config.toml
num_hidden_layers = 10
hidden_size = 384
num_attention_heads = 3
num_key_value_heads = 3
head_dim = 128
intermediate_size = 1536
vocab_size = 15576
hidden_act = "relu"
norm = "layernorm"
norm_place = "pre"
norm_eps = 1e-05
positions = "learned"
qk_norm = false
attn_scale = 0.0884
bias = "none"
tie_word_embeddings = true
parallel_block = false
init = "uniform"
init_std_qkv = 0.0226
init_std_o = 0.0226
init_std_up = 0.0226
init_std_down = 0.0
optimizer = "soap_variant"
learning_rate = 0.00344
beta1 = 0.95
beta2 = 0.98
weight_decay = 0.15
lr_head = 0.0104
warmup_steps = 200
schedule = "wsd"
decay_fraction = 0.555
decay_shape = "sqrt"
final_lr_fraction = 0.0
batch_tokens = 262144
max_seq_len = 1024
doc_mask = false
train_tokens = 1335000000
max_steps = 5093
dataset = "wikipedia_en"
Each number is 50 + 10 x the weight over the matrix's rms, rounded and kept within 0 to 99. Layers, rows and columns count from 0.

# layer 2 MLP up, 1536x384, rms 0.126, rows 1399-1426, columns 0-127
60 58 48 41 45 52 36 59 47 35 67 54 75 49 63 57 32 46 44 49 58 49 56 55 58 42 55 38 49 51 59 43 50 32 55 69 33 25 51 48 41 61 47 41 63 40 45 64 30 44 41 52 42 54 52 41 38 44 49 45 62 44 43 36 30 63 44 66 43 52 55 53 49 32 68 48 57 54 39 69 50 56 49 37 56 43 60 54 53 50 45 62 59 56 57 62 49 50 50 38 37 61 67 63 49 33 46 46 49 49 60 56 64 53 53 42 59 52 56 50 47 40 49 69 63 43 64 73
46 46 66 47 52 37 48 52 60 54 50 53 54 56 52 36 53 55 72 59 45 58 42 40 40 63 52 56 47 42 41 44 49 37 34 58 47 34 57 48 69 57 61 50 39 39 54 53 53 57 28 35 28 49 48 52 51 52 40 28 52 43 51 61 44 62 50 48 47 55 45 58 38 48 54 54 50 53 52 35 55 44 45 57 46 45 44 49 45 46 52 58 40 51 45 43 61 61 39 54 36 42 42 47 49 51 40 44 55 59 49 58 54 63 53 54 48 53 66 61 59 42 70 46 29 35 36 59
53 30 64 40 47 56 66 43 37 58 61 55 42 49 41 42 51 41 49 66 59 41 41 55 42 61 45 61 32 43 50 53 71 44 47 63 55 56 41 50 36 52 58 45 56 44 43 41 29 70 55 48 53 31 49 39 46 77 47 52 61 45 52 60 53 55 42 50 38 48 45 53 37 45 53 50 49 54 70 47 46 54 42 63 38 56 55 50 54 59 48 40 37 48 47 50 47 49 53 44 60 44 63 58 43 47 54 68 47 45 48 56 49 51 42 39 57 39 46 29 38 49 46 59 52 46 51 34
39 53 53 37 63 43 46 59 46 48 37 74 55 65 59 58 39 67 40 63 56 60 38 67 56 53 53 47 44 37 53 22 54 42 37 48 58 43 41 51 50 44 30 66 24 43 42 58 39 41 36 59 64 50 36 43 45 47 40 46 63 52 59 59 44 46 62 58 54 50 50 59 41 52 45 49 43 44 46 55 75 53 45 46 37 56 52 57 66 62 60 62 51 52 53 45 40 32 54 59 46 54 49 49 28 46 66 56 46 49 63 55 61 49 57 66 61 54 58 49 56 57 56 58 54 68 55 65
59 41 35 48 48 34 48 76 54 53 59 57 43 63 45 52 45 49 55 54 64 50 60 57 42 52 49 78 47 53 65 44 50 57 52 40 57 53 50 62 62 50 41 48 57 58 53 52 25 48 41 53 39 29 60 45 66 49 41 43 70 59 58 47 32 57 47 49 46 50 49 54 60 62 53 16 33 44 44 33 51 46 62 61 37 69 56 63 39 46 68 56 50 51 42 58 47 84 48 69 58 44 44 45 59 51 41 32 55 51 52 68 45 66 27 55 55 51 44 51 46 43 64 52 48 59 42 31
44 57 54 47 40 50 42 61 50 44 39 55 38 60 53 32 43 30 54 49 43 44 46 32 44 29 59 62 46 44 54 38 54 58 61 41 58 47 53 59 41 50 51 61 68 46 46 60 50 42 35 61 62 49 50 66 61 40 36 49 46 49 44 54 55 47 60 51 48 55 52 49 41 59 71 35 37 50 49 35 39 54 60 34 63 54 47 38 45 58 55 45 49 54 45 37 45 53 49 56 45 43 52 50 53 51 29 52 47 63 48 52 69 34 50 39 68 54 53 46 42 55 54 38 65 61 52 38
58 42 55 61 61 63 44 61 38 65 57 56 35 43 57 40 34 51 67 37 35 57 52 34 41 61 60 34 58 48 41 43 27 47 59 53 32 49 45 54 34 40 54 52 52 42 35 50 38 44 43 37 49 48 54 55 51 52 49 35 57 52 68 44 38 65 51 34 43 51 56 54 49 67 54 49 59 46 48 37 63 39 63 42 44 46 46 42 53 51 62 64 54 58 42 52 31 47 58 73 47 53 52 36 51 47 37 49 51 53 56 50 54 53 58 38 48 41 59 56 45 64 47 35 39 42 51 52
59 52 57 54 37 51 48 62 49 52 42 54 50 48 55 38 63 50 37 56 45 47 48 54 60 40 58 50 44 42 66 39 43 36 41 39 45 51 64 59 45 53 58 67 32 44 44 47 74 39 51 51 57 40 50 37 44 70 60 43 71 40 39 44 50 47 57 58 62 47 56 29 42 38 60 40 47 43 57 38 43 37 61 56 57 45 68 59 47 76 58 37 59 54 46 70 44 35 63 44 66 39 64 61 48 40 48 51 47 66 60 56 33 55 44 35 51 44 57 37 46 61 47 81 55 45 52 43
42 56 52 37 53 50 55 38 35 48 40 55 49 55 51 54 32 63 52 62 57 69 55 49 54 42 44 45 67 38 52 57 40 67 53 53 59 43 40 50 48 49 52 57 37 64 54 41 53 53 51 39 53 46 43 42 43 71 68 61 64 67 49 55 34 39 44 31 60 60 41 41 54 58 50 60 20 45 55 54 63 40 64 42 48 49 46 38 55 46 48 46 50 48 29 44 74 51 36 50 34 50 51 71 46 68 32 55 40 44 31 70 47 62 23 46 43 49 29 41 53 69 57 68 40 54 63 42
48 50 52 38 29 54 67 33 53 43 63 31 71 44 49 67 56 60 43 62 63 49 62 34 62 48 46 47 53 35 47 74 50 52 28 35 57 54 45 64 63 76 46 53 46 99 30 38 50 51 48 60 45 63 51 36 69 60 52 58 60 32 62 63 52 51 63 50 65 41 57 46 34 54 55 25 46 42 47 36 59 82 37 33 50 54 33 73 66 55 51 56 69 46 50 52 65 27 53 38 38 62 61 60 64 39 47 68 50 63 49 40 49 55 38 63 51 31 52 44 63 62 33 62 49 41 53 68
46 52 51 74 45 48 49 52 45 27 54 54 55 51 70 48 51 64 47 52 74 60 49 47 44 48 53 48 46 63 59 41 57 52 52 51 39 57 53 74 63 28 63 59 53 50 41 69 57 55 51 58 41 34 66 50 49 54 41 45 44 43 34 46 48 82 37 46 50 51 69 48 46 49 30 54 29 50 29 43 54 61 47 60 40 31 62 43 50 36 67 56 41 40 44 37 36 51 40 42 52 53 48 55 42 55 60 47 63 49 51 58 55 53 62 50 48 51 53 45 49 54 47 36 41 44 40 55
51 35 53 61 52 56 43 52 70 27 50 43 46 38 41 65 57 50 63 35 70 68 74 47 42 49 55 52 62 56 48 51 57 46 68 40 61 68 48 30 68 54 49 47 39 52 52 39 54 47 56 34 34 65 50 47 34 48 54 28 46 50 37 55 52 58 40 53 55 61 56 39 42 44 48 46 59 42 51 57 48 60 48 44 41 68 62 75 54 57 60 47 61 55 63 48 45 50 57 47 58 58 41 66 49 69 51 54 42 59 52 52 47 30 44 33 48 44 27 55 46 28 50 46 38 50 54 56
51 61 75 38 76 74 29 56 53 54 37 44 50 52 41 36 42 25 61 58 46 63 60 36 42 50 45 67 61 39 43 74 42 37 38 42 69 46 59 59 40 46 44 47 46 39 45 51 56 21 43 35 25 37 47 50 49 60 57 46 63 36 43 62 58 41 31 51 33 26 58 58 70 45 39 65 64 30 65 57 41 61 61 50 44 23 44 60 36 49 34 40 61 51 55 62 19 49 49 56 51 67 53 65 28 58 57 48 45 54 56 53 57 54 52 39 43 45 56 46 41 71 44 44 56 60 65 45
42 40 37 51 45 61 49 29 43 50 38 51 35 60 39 29 59 58 62 62 49 35 47 63 41 54 55 33 41 56 61 57 55 43 41 59 57 50 40 43 63 44 56 52 63 46 81 66 47 55 48 45 56 29 41 60 42 33 49 51 46 42 46 68 41 70 73 45 43 55 35 34 56 54 55 69 60 55 56 51 54 65 33 59 70 52 64 45 49 31 50 46 37 57 38 76 62 25 52 52 20 57 36 56 57 43 58 50 50 46 62 44 41 60 42 31 49 46 61 59 45 53 51 45 47 59 47 48
55 47 49 35 55 17 45 42 64 39 54 37 48 65 54 36 48 32 70 62 39 35 41 37 35 32 55 43 49 54 59 49 37 67 41 65 33 59 44 54 60 49 61 30 38 55 60 60 52 58 69 40 50 65 55 49 48 49 39 51 50 57 62 38 35 63 54 38 52 54 67 43 40 31 39 54 48 62 38 33 81 48 51 47 57 52 34 23 43 48 60 58 53 43 46 46 48 37 43 54 66 51 60 49 50 43 75 60 65 52 50 46 69 41 43 47 26 44 52 36 52 74 59 57 52 58 50 53
59 63 53 41 60 58 57 42 31 24 50 58 58 62 56 57 36 65 55 57 24 61 64 68 49 56 42 45 44 45 53 54 53 47 45 60 37 40 43 42 54 49 51 63 51 64 37 68 60 42 38 47 43 44 39 42 35 51 30 55 50 40 43 23 54 50 39 48 46 49 45 67 57 39 48 59 29 40 54 56 56 37 48 60 60 58 64 43 43 52 53 58 38 47 43 51 70 62 51 60 40 47 45 47 49 29 48 41 58 52 59 54 52 61 63 57 77 37 63 63 57 36 37 43 61 41 45 62
69 64 46 74 55 50 63 55 39 54 63 57 34 65 71 65 51 46 51 42 42 51 40 40 51 55 55 47 52 58 51 73 46 23 49 29 45 51 56 51 47 35 48 51 43 50 46 46 51 46 56 62 65 46 35 58 46 49 46 34 76 53 33 47 52 51 25 63 48 65 40 32 44 51 54 63 53 51 57 51 48 53 40 39 55 37 47 64 35 47 50 46 40 43 75 37 51 35 42 45 41 70 48 60 57 40 51 32 54 48 54 56 62 48 37 56 47 50 43 37 60 57 51 52 49 70 52 26
74 58 54 46 59 70 31 39 49 49 58 47 52 57 54 49 60 52 49 51 49 56 42 58 36 42 66 40 50 56 45 68 46 38 42 72 46 53 40 50 38 53 32 59 22 54 36 57 42 56 32 41 36 56 46 45 51 52 42 54 57 59 43 47 52 36 53 44 56 52 38 67 59 67 44 54 46 57 50 60 57 62 64 67 40 48 60 46 42 53 46 35 46 59 46 50 64 56 53 49 27 41 56 56 57 51 28 58 40 39 57 59 32 36 56 43 55 49 35 55 53 30 53 49 49 57 50 34
41 42 54 61 54 42 49 53 44 45 34 55 37 45 64 45 75 60 59 46 54 45 43 45 36 51 46 60 35 61 57 52 40 60 61 52 38 29 57 48 34 42 60 56 45 58 50 58 55 55 45 41 49 58 34 64 54 60 70 45 50 67 55 44 44 58 58 42 53 49 56 54 52 57 44 39 52 55 65 39 47 57 69 40 43 57 40 46 56 47 66 71 44 36 50 45 58 65 63 47 42 63 50 51 41 55 54 39 55 51 43 40 47 52 68 46 50 47 55 44 55 46 64 36 34 49 48 49
41 44 56 55 63 46 47 41 37 44 54 56 62 41 60 43 57 50 63 51 49 40 56 48 41 67 50 48 50 48 70 32 52 40 48 53 49 72 46 41 47 43 42 34 61 41 61 33 60 54 52 65 60 38 45 48 29 47 63 39 60 41 53 47 53 61 58 44 54 50 57 51 50 24 68 63 37 43 47 41 61 39 38 66 47 55 55 37 39 73 57 35 52 53 47 51 45 52 50 53 55 48 52 37 62 51 53 63 44 68 49 54 47 48 49 49 34 34 45 51 57 44 58 29 49 34 53 44
57 40 49 47 30 41 49 64 49 49 49 48 55 38 48 48 53 55 50 52 42 54 33 49 56 66 66 34 44 41 40 61 55 58 39 61 42 30 31 56 44 41 59 61 72 62 56 34 54 55 47 60 52 54 33 45 48 43 52 55 38 50 56 47 46 47 39 49 50 61 52 70 49 43 61 63 66 54 48 59 45 60 41 46 49 45 39 52 30 60 44 27 37 55 48 33 28 54 60 40 58 66 42 56 69 40 43 49 57 53 53 59 41 66 42 48 51 36 38 54 34 62 56 48 59 36 39 72
38 32 63 45 53 80 72 55 47 33 36 53 64 64 47 39 48 54 47 43 50 57 49 35 51 66 39 41 56 54 36 54 51 50 54 61 35 56 49 64 49 64 54 39 53 37 72 29 64 45 39 43 42 56 63 72 42 66 53 19 58 51 62 42 64 53 50 66 53 72 52 49 55 31 42 54 36 58 30 53 40 65 28 38 45 34 78 46 58 57 33 54 23 58 50 46 61 75 49 41 56 48 44 56 54 61 37 56 63 55 47 53 50 65 48 47 63 56 33 40 40 57 65 50 13 81 44 57
56 47 47 43 59 64 45 48 47 44 28 46 56 47 64 46 39 53 58 55 69 38 34 48 65 51 41 34 42 52 35 53 40 64 39 56 49 55 46 55 49 40 46 51 46 54 55 53 34 45 56 74 54 37 75 56 44 53 57 62 62 64 59 60 60 57 70 64 56 29 42 56 49 67 59 52 56 40 56 47 46 58 46 44 51 57 64 47 54 43 61 40 40 48 60 45 47 47 45 42 45 54 65 35 52 51 62 56 46 45 60 38 66 39 58 48 63 73 57 40 49 52 29 52 54 33 58 47
50 36 56 55 41 59 44 62 70 37 44 68 43 51 48 51 51 35 45 68 47 58 55 43 25 59 54 38 30 58 51 53 44 62 57 49 58 62 47 55 69 39 49 54 29 41 36 55 50 70 46 57 51 50 61 53 41 66 51 64 59 50 50 57 48 50 59 50 28 48 50 43 45 50 44 43 70 53 48 69 61 57 57 46 55 46 58 52 49 54 49 55 51 47 60 58 49 55 42 52 56 42 55 46 66 41 43 55 50 50 45 44 44 64 61 49 36 49 46 47 57 63 42 50 45 52 36 40
58 32 30 44 40 33 55 71 65 54 60 43 41 66 57 52 48 64 43 58 41 68 50 36 62 43 61 60 51 56 64 62 63 60 53 36 51 56 63 44 52 42 45 54 42 52 44 40 33 50 52 51 55 51 60 56 42 61 41 60 19 52 48 25 52 45 57 52 59 47 45 45 32 64 49 54 35 66 47 46 49 46 55 34 55 60 46 62 43 36 40 64 54 49 60 48 51 60 62 62 43 58 47 63 57 36 49 47 48 61 61 54 24 45 47 58 51 44 70 38 49 48 54 39 56 47 49 52
41 41 48 54 58 46 48 65 45 50 47 59 45 47 47 62 64 47 45 53 43 41 51 54 30 54 49 53 53 61 44 34 54 72 55 55 61 37 38 68 56 38 31 42 42 53 55 53 74 49 47 51 63 47 51 57 54 48 40 60 47 38 36 59 56 53 46 52 50 69 54 52 63 53 50 33 45 49 67 30 55 52 53 38 54 55 44 74 51 52 53 47 46 33 39 31 33 43 53 43 56 37 37 41 50 58 56 42 58 44 42 43 54 39 49 44 62 42 54 56 51 56 56 53 56 38 54 33
49 69 48 39 45 62 48 61 43 46 68 58 41 48 55 59 47 61 33 61 62 59 55 73 62 46 61 49 59 34 67 50 49 33 45 53 52 70 55 36 52 62 54 64 70 62 49 54 58 52 60 58 46 58 52 35 46 48 60 38 52 61 59 56 51 56 41 54 55 53 57 54 56 60 52 50 43 55 60 59 58 32 53 42 46 67 48 42 37 51 52 57 33 53 41 71 49 56 46 44 49 34 56 43 43 55 49 56 49 56 40 51 54 51 55 46 53 40 41 44 56 43 38 63 54 55 46 48
69 34 61 31 46 54 48 56 54 62 18 38 31 43 62 50 59 46 56 59 36 44 58 64 35 60 63 47 46 54 54 68 44 43 61 48 51 54 43 37 42 53 60 45 59 41 62 44 35 29 53 53 51 49 37 45 56 50 30 52 41 31 69 52 53 38 40 36 50 63 38 28 52 71 49 47 42 45 63 30 46 25 62 75 54 51 43 62 47 57 50 68 37 29 38 69 54 29 54 62 47 44 39 41 49 62 60 44 52 73 53 58 44 39 68 71 61 57 47 54 30 41 46 54 46 59 47 52
# layer 2 MLP down (transposed), 1536x384, rms 0.117, rows 1399-1425, columns 0-127
43 38 56 52 59 50 30 60 52 53 52 48 52 46 50 48 48 47 57 50 51 41 49 48 53 57 53 52 57 54 50 55 53 34 56 49 62 53 37 61 50 44 59 43 39 42 55 57 50 58 53 41 67 39 50 57 45 53 46 62 49 33 48 51 35 52 43 45 52 46 53 58 51 46 50 42 46 41 56 49 56 53 45 50 53 32 61 37 59 44 53 62 53 60 56 43 54 61 45 30 34 42 54 54 50 62 51 42 53 47 43 34 58 61 49 46 56 65 44 57 55 61 49 55 53 46 56 50
51 71 51 67 62 38 31 74 51 37 58 34 29 42 53 58 38 61 36 44 47 51 42 50 31 24 61 48 60 47 50 69 66 70 54 54 59 66 60 65 44 67 21 50 40 62 46 38 46 51 49 46 47 35 35 54 30 53 37 50 58 40 52 54 62 49 44 66 49 56 54 26 48 47 44 42 42 43 51 50 62 51 44 63 49 50 63 52 50 37 30 59 36 49 40 46 37 59 61 34 59 51 56 57 53 61 55 41 63 50 72 39 55 62 41 58 57 59 48 59 44 56 45 55 41 65 47 55
54 51 50 52 48 54 48 52 48 45 49 45 41 49 47 53 45 58 41 36 48 39 43 59 56 54 63 72 51 61 55 53 35 48 31 40 42 51 39 52 46 43 37 47 53 42 50 49 52 46 48 62 48 63 51 38 54 38 41 49 40 56 53 57 38 46 46 58 38 56 52 49 47 43 37 51 54 55 41 71 67 33 43 47 44 31 45 49 45 35 45 45 46 43 48 55 71 55 41 31 58 40 48 52 60 46 32 45 61 47 57 56 30 68 46 51 47 62 50 51 50 57 57 46 39 59 38 63
44 57 49 55 62 67 43 43 40 47 58 43 35 44 51 42 42 40 69 47 53 49 44 50 49 55 51 49 52 61 44 81 39 54 50 60 33 42 52 54 34 45 60 67 52 61 56 51 36 48 66 67 50 49 51 59 41 52 39 49 58 67 48 42 63 52 35 49 37 50 60 38 53 78 59 39 51 55 70 44 51 50 40 53 56 59 55 33 54 59 40 48 53 49 60 46 61 59 61 39 39 49 56 46 59 56 52 54 43 64 55 55 57 46 37 56 54 55 45 46 38 55 29 53 62 45 40 51
48 45 56 52 54 46 47 39 61 41 58 63 49 46 30 50 41 55 49 45 42 30 57 43 50 56 47 40 47 47 45 52 43 54 66 31 76 61 44 65 48 44 52 57 45 34 65 54 58 38 46 58 63 44 41 38 59 51 62 58 34 50 45 57 47 65 57 42 41 64 50 62 42 52 59 53 58 52 41 41 55 64 43 59 51 43 52 63 45 55 48 45 52 50 52 41 51 65 41 56 57 52 58 41 43 59 59 54 53 59 29 31 60 50 56 48 47 40 41 45 52 47 58 53 55 53 49 66
58 50 46 37 65 41 57 49 39 55 47 46 40 68 55 47 52 59 50 53 49 44 39 52 53 52 46 39 56 47 67 40 40 51 38 34 51 66 54 29 48 44 44 55 54 28 50 48 52 54 40 62 36 51 48 56 53 43 73 40 48 47 56 43 47 38 41 49 54 53 57 53 57 49 35 43 46 52 53 50 30 46 33 64 45 34 53 65 45 59 50 67 49 49 45 40 52 28 39 49 54 41 69 59 59 56 49 66 44 46 53 50 51 63 60 68 59 49 50 59 54 43 57 59 47 50 49 32
50 47 62 38 45 44 57 57 50 49 55 45 38 54 34 75 42 55 36 44 58 47 69 36 46 41 58 53 47 45 57 34 54 47 55 52 46 51 47 41 65 61 59 63 52 52 42 37 48 54 33 57 49 46 41 57 43 42 48 61 63 43 50 46 59 68 68 58 54 41 62 56 47 59 38 53 43 50 52 70 58 55 60 42 38 66 34 45 47 56 56 43 59 47 42 38 59 50 49 44 67 39 60 63 66 44 36 54 39 43 47 61 54 45 48 67 30 50 51 47 40 52 37 42 49 40 12 48
65 48 42 40 67 40 42 47 56 64 30 52 67 62 44 36 62 41 40 45 33 67 53 65 49 59 60 57 47 54 58 40 33 56 59 61 72 44 60 47 43 48 51 43 54 31 61 45 33 44 58 53 44 46 43 51 36 70 55 49 44 45 65 49 53 46 26 36 52 43 71 80 56 62 49 55 26 41 41 44 32 36 52 52 56 38 47 51 60 44 53 49 75 29 33 34 54 54 59 82 66 49 74 43 53 90 53 70 53 59 44 64 58 36 69 75 76 75 39 70 47 45 51 50 57 32 50 51
40 42 37 57 44 37 36 43 44 42 80 37 51 35 45 49 45 43 43 46 52 47 51 50 63 47 60 52 51 64 72 74 46 39 48 44 62 54 52 35 50 51 46 66 39 44 30 47 53 45 52 56 57 46 49 45 50 35 52 56 59 32 53 51 49 45 41 53 48 43 51 61 60 25 56 46 55 60 64 37 36 50 52 56 45 57 60 64 47 52 48 47 42 42 61 40 48 58 46 43 55 58 51 44 63 60 79 59 67 51 79 43 64 36 65 56 58 43 62 50 27 45 49 56 64 45 56 53
59 35 42 39 34 33 83 21 54 63 61 55 41 54 35 32 27 69 59 44 31 47 37 49 43 39 65 53 54 35 48 28 55 49 49 42 56 49 62 62 56 54 49 63 30 53 35 61 48 36 55 39 65 60 40 50 63 51 53 85 51 45 21 76 56 48 64 47 42 77 43 47 33 53 58 46 57 55 28 53 51 55 68 16 46 55 45 66 54 45 47 61 57 48 45 51 43 40 50 51 22 31 40 56 32 64 66 50 49 40 56 45 36 51 55 24 48 49 51 43 50 57 66 90 55 71 62 64
57 45 54 44 31 57 57 51 54 48 47 51 28 62 61 48 46 45 48 35 32 38 43 46 46 56 49 52 49 52 59 48 42 63 59 56 56 46 52 44 49 45 41 47 40 52 53 54 41 46 37 48 42 67 27 40 68 45 61 64 46 55 39 44 62 40 47 48 53 57 43 62 49 56 61 41 38 44 58 57 57 65 58 53 62 60 53 66 49 51 53 36 58 48 40 61 56 67 60 52 55 57 57 49 56 41 37 43 50 59 58 42 55 48 45 51 49 49 43 48 57 31 42 44 51 56 59 58
35 53 49 39 45 72 43 57 74 38 64 47 57 47 50 62 38 50 49 55 43 55 46 46 46 33 53 43 42 69 54 51 27 51 60 64 47 52 58 66 47 52 60 45 64 49 37 30 52 57 42 60 61 46 46 64 46 62 38 41 48 38 34 39 37 80 60 65 62 59 50 52 48 82 56 43 41 56 55 38 33 67 38 49 50 57 55 76 59 52 46 24 54 42 51 43 57 64 56 38 51 54 46 40 62 46 56 47 40 56 57 40 46 44 63 50 44 54 43 43 60 51 42 58 50 52 32 48
56 51 37 57 62 63 56 52 50 60 29 56 52 38 58 52 58 31 36 56 39 36 33 68 58 51 33 48 33 49 37 43 41 41 59 27 48 42 61 38 69 69 40 31 59 53 45 47 38 30 52 35 41 54 52 67 50 44 53 54 33 56 60 23 35 41 53 61 42 50 42 61 74 50 44 53 28 38 61 49 54 63 40 44 42 54 49 61 54 62 47 41 65 65 52 48 41 62 58 64 25 42 48 41 47 42 52 46 39 51 34 48 44 38 48 53 48 35 64 39 41 27 59 47 64 58 55 50
49 54 50 39 40 49 67 59 61 44 47 40 43 50 59 52 46 58 39 32 64 58 59 58 47 46 51 47 61 37 51 62 41 50 32 46 63 41 40 54 53 33 62 36 62 52 60 59 40 51 47 56 29 51 52 61 73 44 43 41 50 72 32 64 53 58 50 53 55 53 36 62 39 48 32 68 68 28 65 31 40 60 59 37 55 69 56 52 58 60 62 54 55 50 58 31 68 51 57 43 48 52 54 45 32 50 44 26 35 36 49 72 72 41 49 47 54 50 45 57 56 54 49 43 33 60 56 41
42 39 43 34 50 46 42 51 60 55 67 41 56 53 45 47 43 57 49 45 59 49 58 57 61 42 47 43 48 56 60 56 36 50 48 37 45 42 55 49 44 45 52 54 60 54 56 42 57 67 40 66 67 51 47 41 60 46 47 31 43 60 54 32 40 43 50 59 56 41 56 46 50 50 54 41 56 43 56 41 58 58 42 52 55 54 46 41 55 46 41 47 46 54 49 48 39 52 56 58 65 65 48 60 57 47 38 47 50 48 58 39 53 60 60 47 52 54 47 53 58 46 54 53 44 47 56 54
52 44 49 67 43 47 67 69 68 39 31 33 37 40 24 55 71 62 41 62 47 54 48 50 51 36 67 47 51 42 31 58 55 54 52 32 63 29 63 63 52 42 60 34 36 20 54 48 50 49 45 33 55 47 43 51 67 58 46 73 52 35 32 42 54 56 36 57 73 47 49 55 45 42 44 47 64 53 42 43 43 46 36 64 41 62 56 60 48 53 65 40 55 34 43 56 46 49 47 38 42 48 56 46 50 62 55 42 30 44 45 43 67 33 80 50 42 37 29 42 61 62 42 54 61 55 44 41
57 34 38 49 65 53 49 40 33 14 65 63 54 59 24 34 47 28 54 63 56 42 50 63 49 57 42 48 48 55 66 54 52 58 42 47 61 56 35 66 58 47 48 55 53 60 75 59 52 83 43 50 53 39 44 48 60 39 54 66 62 54 57 58 48 49 55 43 36 33 63 22 48 28 55 68 51 32 61 30 50 65 49 55 59 51 46 60 41 62 44 46 24 33 53 54 61 50 38 42 36 49 47 27 41 41 58 61 39 26 40 37 54 46 70 43 42 57 43 41 73 58 50 52 34 53 38 32
52 39 49 45 63 49 43 46 47 43 31 44 52 42 64 48 56 31 56 46 34 40 60 60 43 52 67 38 45 50 57 56 65 60 45 47 35 42 50 61 29 56 32 47 54 38 62 42 44 57 58 49 53 46 46 55 60 63 40 36 53 60 53 42 46 52 50 39 56 45 45 29 63 70 39 53 43 62 35 63 42 46 56 64 38 56 53 58 57 47 54 42 54 52 41 44 35 48 25 58 61 60 53 45 53 53 61 58 55 57 49 51 53 17 27 47 29 60 39 53 57 53 59 42 38 32 59 45
45 58 54 61 46 55 53 39 66 50 54 41 53 52 57 46 49 33 60 48 57 37 55 54 51 58 58 31 58 50 42 50 61 43 67 54 53 54 58 64 55 65 52 60 53 38 44 60 52 64 45 42 58 51 46 55 50 63 38 56 44 35 53 63 53 51 38 51 59 52 36 50 60 45 50 46 58 44 43 45 44 63 54 33 46 33 47 47 55 56 50 46 52 49 61 40 62 71 32 53 50 54 66 57 73 40 53 52 60 32 51 51 47 44 58 43 48 51 45 58 46 40 64 68 56 55 53 49
59 44 45 59 34 46 50 41 52 56 54 67 44 40 41 48 27 55 50 52 45 39 61 53 40 54 53 50 46 55 49 35 44 61 58 55 67 35 56 43 35 52 55 65 57 40 59 36 32 56 65 37 51 49 58 27 73 55 62 46 24 67 38 49 52 33 49 19 49 61 42 44 51 50 49 61 57 62 43 58 45 54 45 42 56 58 37 64 49 37 35 60 61 47 51 47 66 47 29 52 57 42 37 26 31 32 44 41 39 50 59 41 29 38 53 42 66 49 52 57 36 54 48 44 49 51 35 31
51 63 60 67 63 53 41 45 54 51 50 59 39 51 52 50 49 49 61 47 50 44 46 48 54 57 66 65 61 39 44 53 62 59 62 49 46 50 47 54 51 42 68 54 53 53 53 42 55 46 50 46 46 69 32 66 41 42 38 48 53 42 38 54 56 62 54 42 60 60 45 36 41 44 46 46 50 57 56 44 46 47 52 42 33 63 65 52 44 37 37 53 46 48 58 59 69 40 52 35 48 50 62 44 46 61 53 56 62 51 40 87 44 44 56 48 64 43 45 34 38 56 49 44 52 49 57 68
43 62 58 65 69 48 60 34 45 55 51 51 55 50 79 52 53 40 56 65 43 44 48 63 36 54 44 56 30 66 67 45 47 47 53 47 43 34 57 36 53 60 65 51 47 52 50 75 56 52 48 60 59 64 40 41 55 63 64 45 45 57 45 54 35 72 42 49 61 55 38 47 50 46 42 56 45 52 62 48 48 43 52 49 45 55 58 57 51 43 70 65 41 57 54 51 59 51 59 48 57 51 65 52 59 50 48 54 37 40 48 48 64 63 44 35 36 36 68 51 66 58 51 38 48 40 49 36
61 40 51 63 60 50 55 39 52 44 51 60 52 35 42 60 59 61 57 58 37 42 52 53 52 61 52 56 49 46 31 60 37 42 50 37 45 48 41 54 39 42 66 61 55 46 42 47 54 46 43 63 41 64 29 38 59 49 38 50 51 44 61 44 42 34 41 43 53 38 50 45 63 55 50 55 46 64 52 66 55 54 40 42 36 62 51 55 38 54 46 47 48 59 48 42 48 49 69 35 55 52 48 49 51 48 52 56 53 68 57 42 46 59 52 45 57 53 37 39 43 29 60 43 55 64 46 49
60 43 39 44 52 43 61 40 38 45 65 38 36 40 40 42 45 58 62 50 60 47 49 61 42 65 37 52 50 64 67 38 31 50 39 49 30 48 66 62 64 60 50 70 48 42 54 20 74 51 48 48 55 70 43 52 39 40 71 56 53 42 44 69 34 56 48 70 45 47 66 49 51 54 57 45 51 46 62 41 54 57 66 52 56 59 72 65 44 59 54 62 58 50 40 48 57 65 51 50 53 39 59 60 56 43 55 73 47 42 59 45 55 47 31 41 71 37 50 51 56 48 30 73 52 68 36 60
37 47 45 59 58 64 52 52 59 43 53 56 53 61 65 56 52 46 43 52 61 81 35 55 54 51 34 49 36 43 49 27 39 37 53 88 70 41 53 55 58 43 54 37 61 60 51 37 48 48 43 54 49 51 51 49 53 45 48 31 38 58 65 40 36 47 34 46 43 45 45 45 48 18 49 55 46 56 58 61 47 41 62 58 58 45 53 47 61 55 61 46 60 49 29 40 25 53 48 48 59 70 52 39 40 58 49 44 29 39 55 51 52 50 51 54 50 46 51 71 45 37 52 43 65 44 31 44
57 63 56 68 52 43 62 48 51 56 66 47 58 64 51 51 55 52 50 64 47 53 50 60 47 47 63 56 53 45 56 48 47 54 52 42 38 41 43 52 50 66 47 43 45 46 52 36 37 50 47 52 38 42 55 47 45 51 49 43 51 52 64 44 38 43 60 50 44 46 44 45 46 59 47 54 52 44 48 46 35 48 45 55 53 32 56 41 47 46 31 44 66 65 55 49 64 42 57 50 54 57 51 58 39 40 32 59 47 26 62 61 47 75 48 47 54 47 52 48 42 58 42 47 52 37 40 40
50 55 56 49 56 54 69 46 57 48 39 48 51 32 40 65 66 52 67 52 54 46 58 59 51 64 34 55 52 56 48 76 66 55 54 31 51 64 33 54 50 52 40 43 45 33 72 65 65 60 44 48 37 47 58 41 59 43 40 41 60 37 46 42 49 38 44 48 45 47 47 64 54 36 32 58 57 46 52 63 55 45 37 62 37 53 43 46 61 50 47 45 54 53 38 46 54 49 34 44 61 65 33 50 71 65 48 58 40 49 60 41 42 49 68 48 37 39 50 67 63 55 65 44 48 48 55 68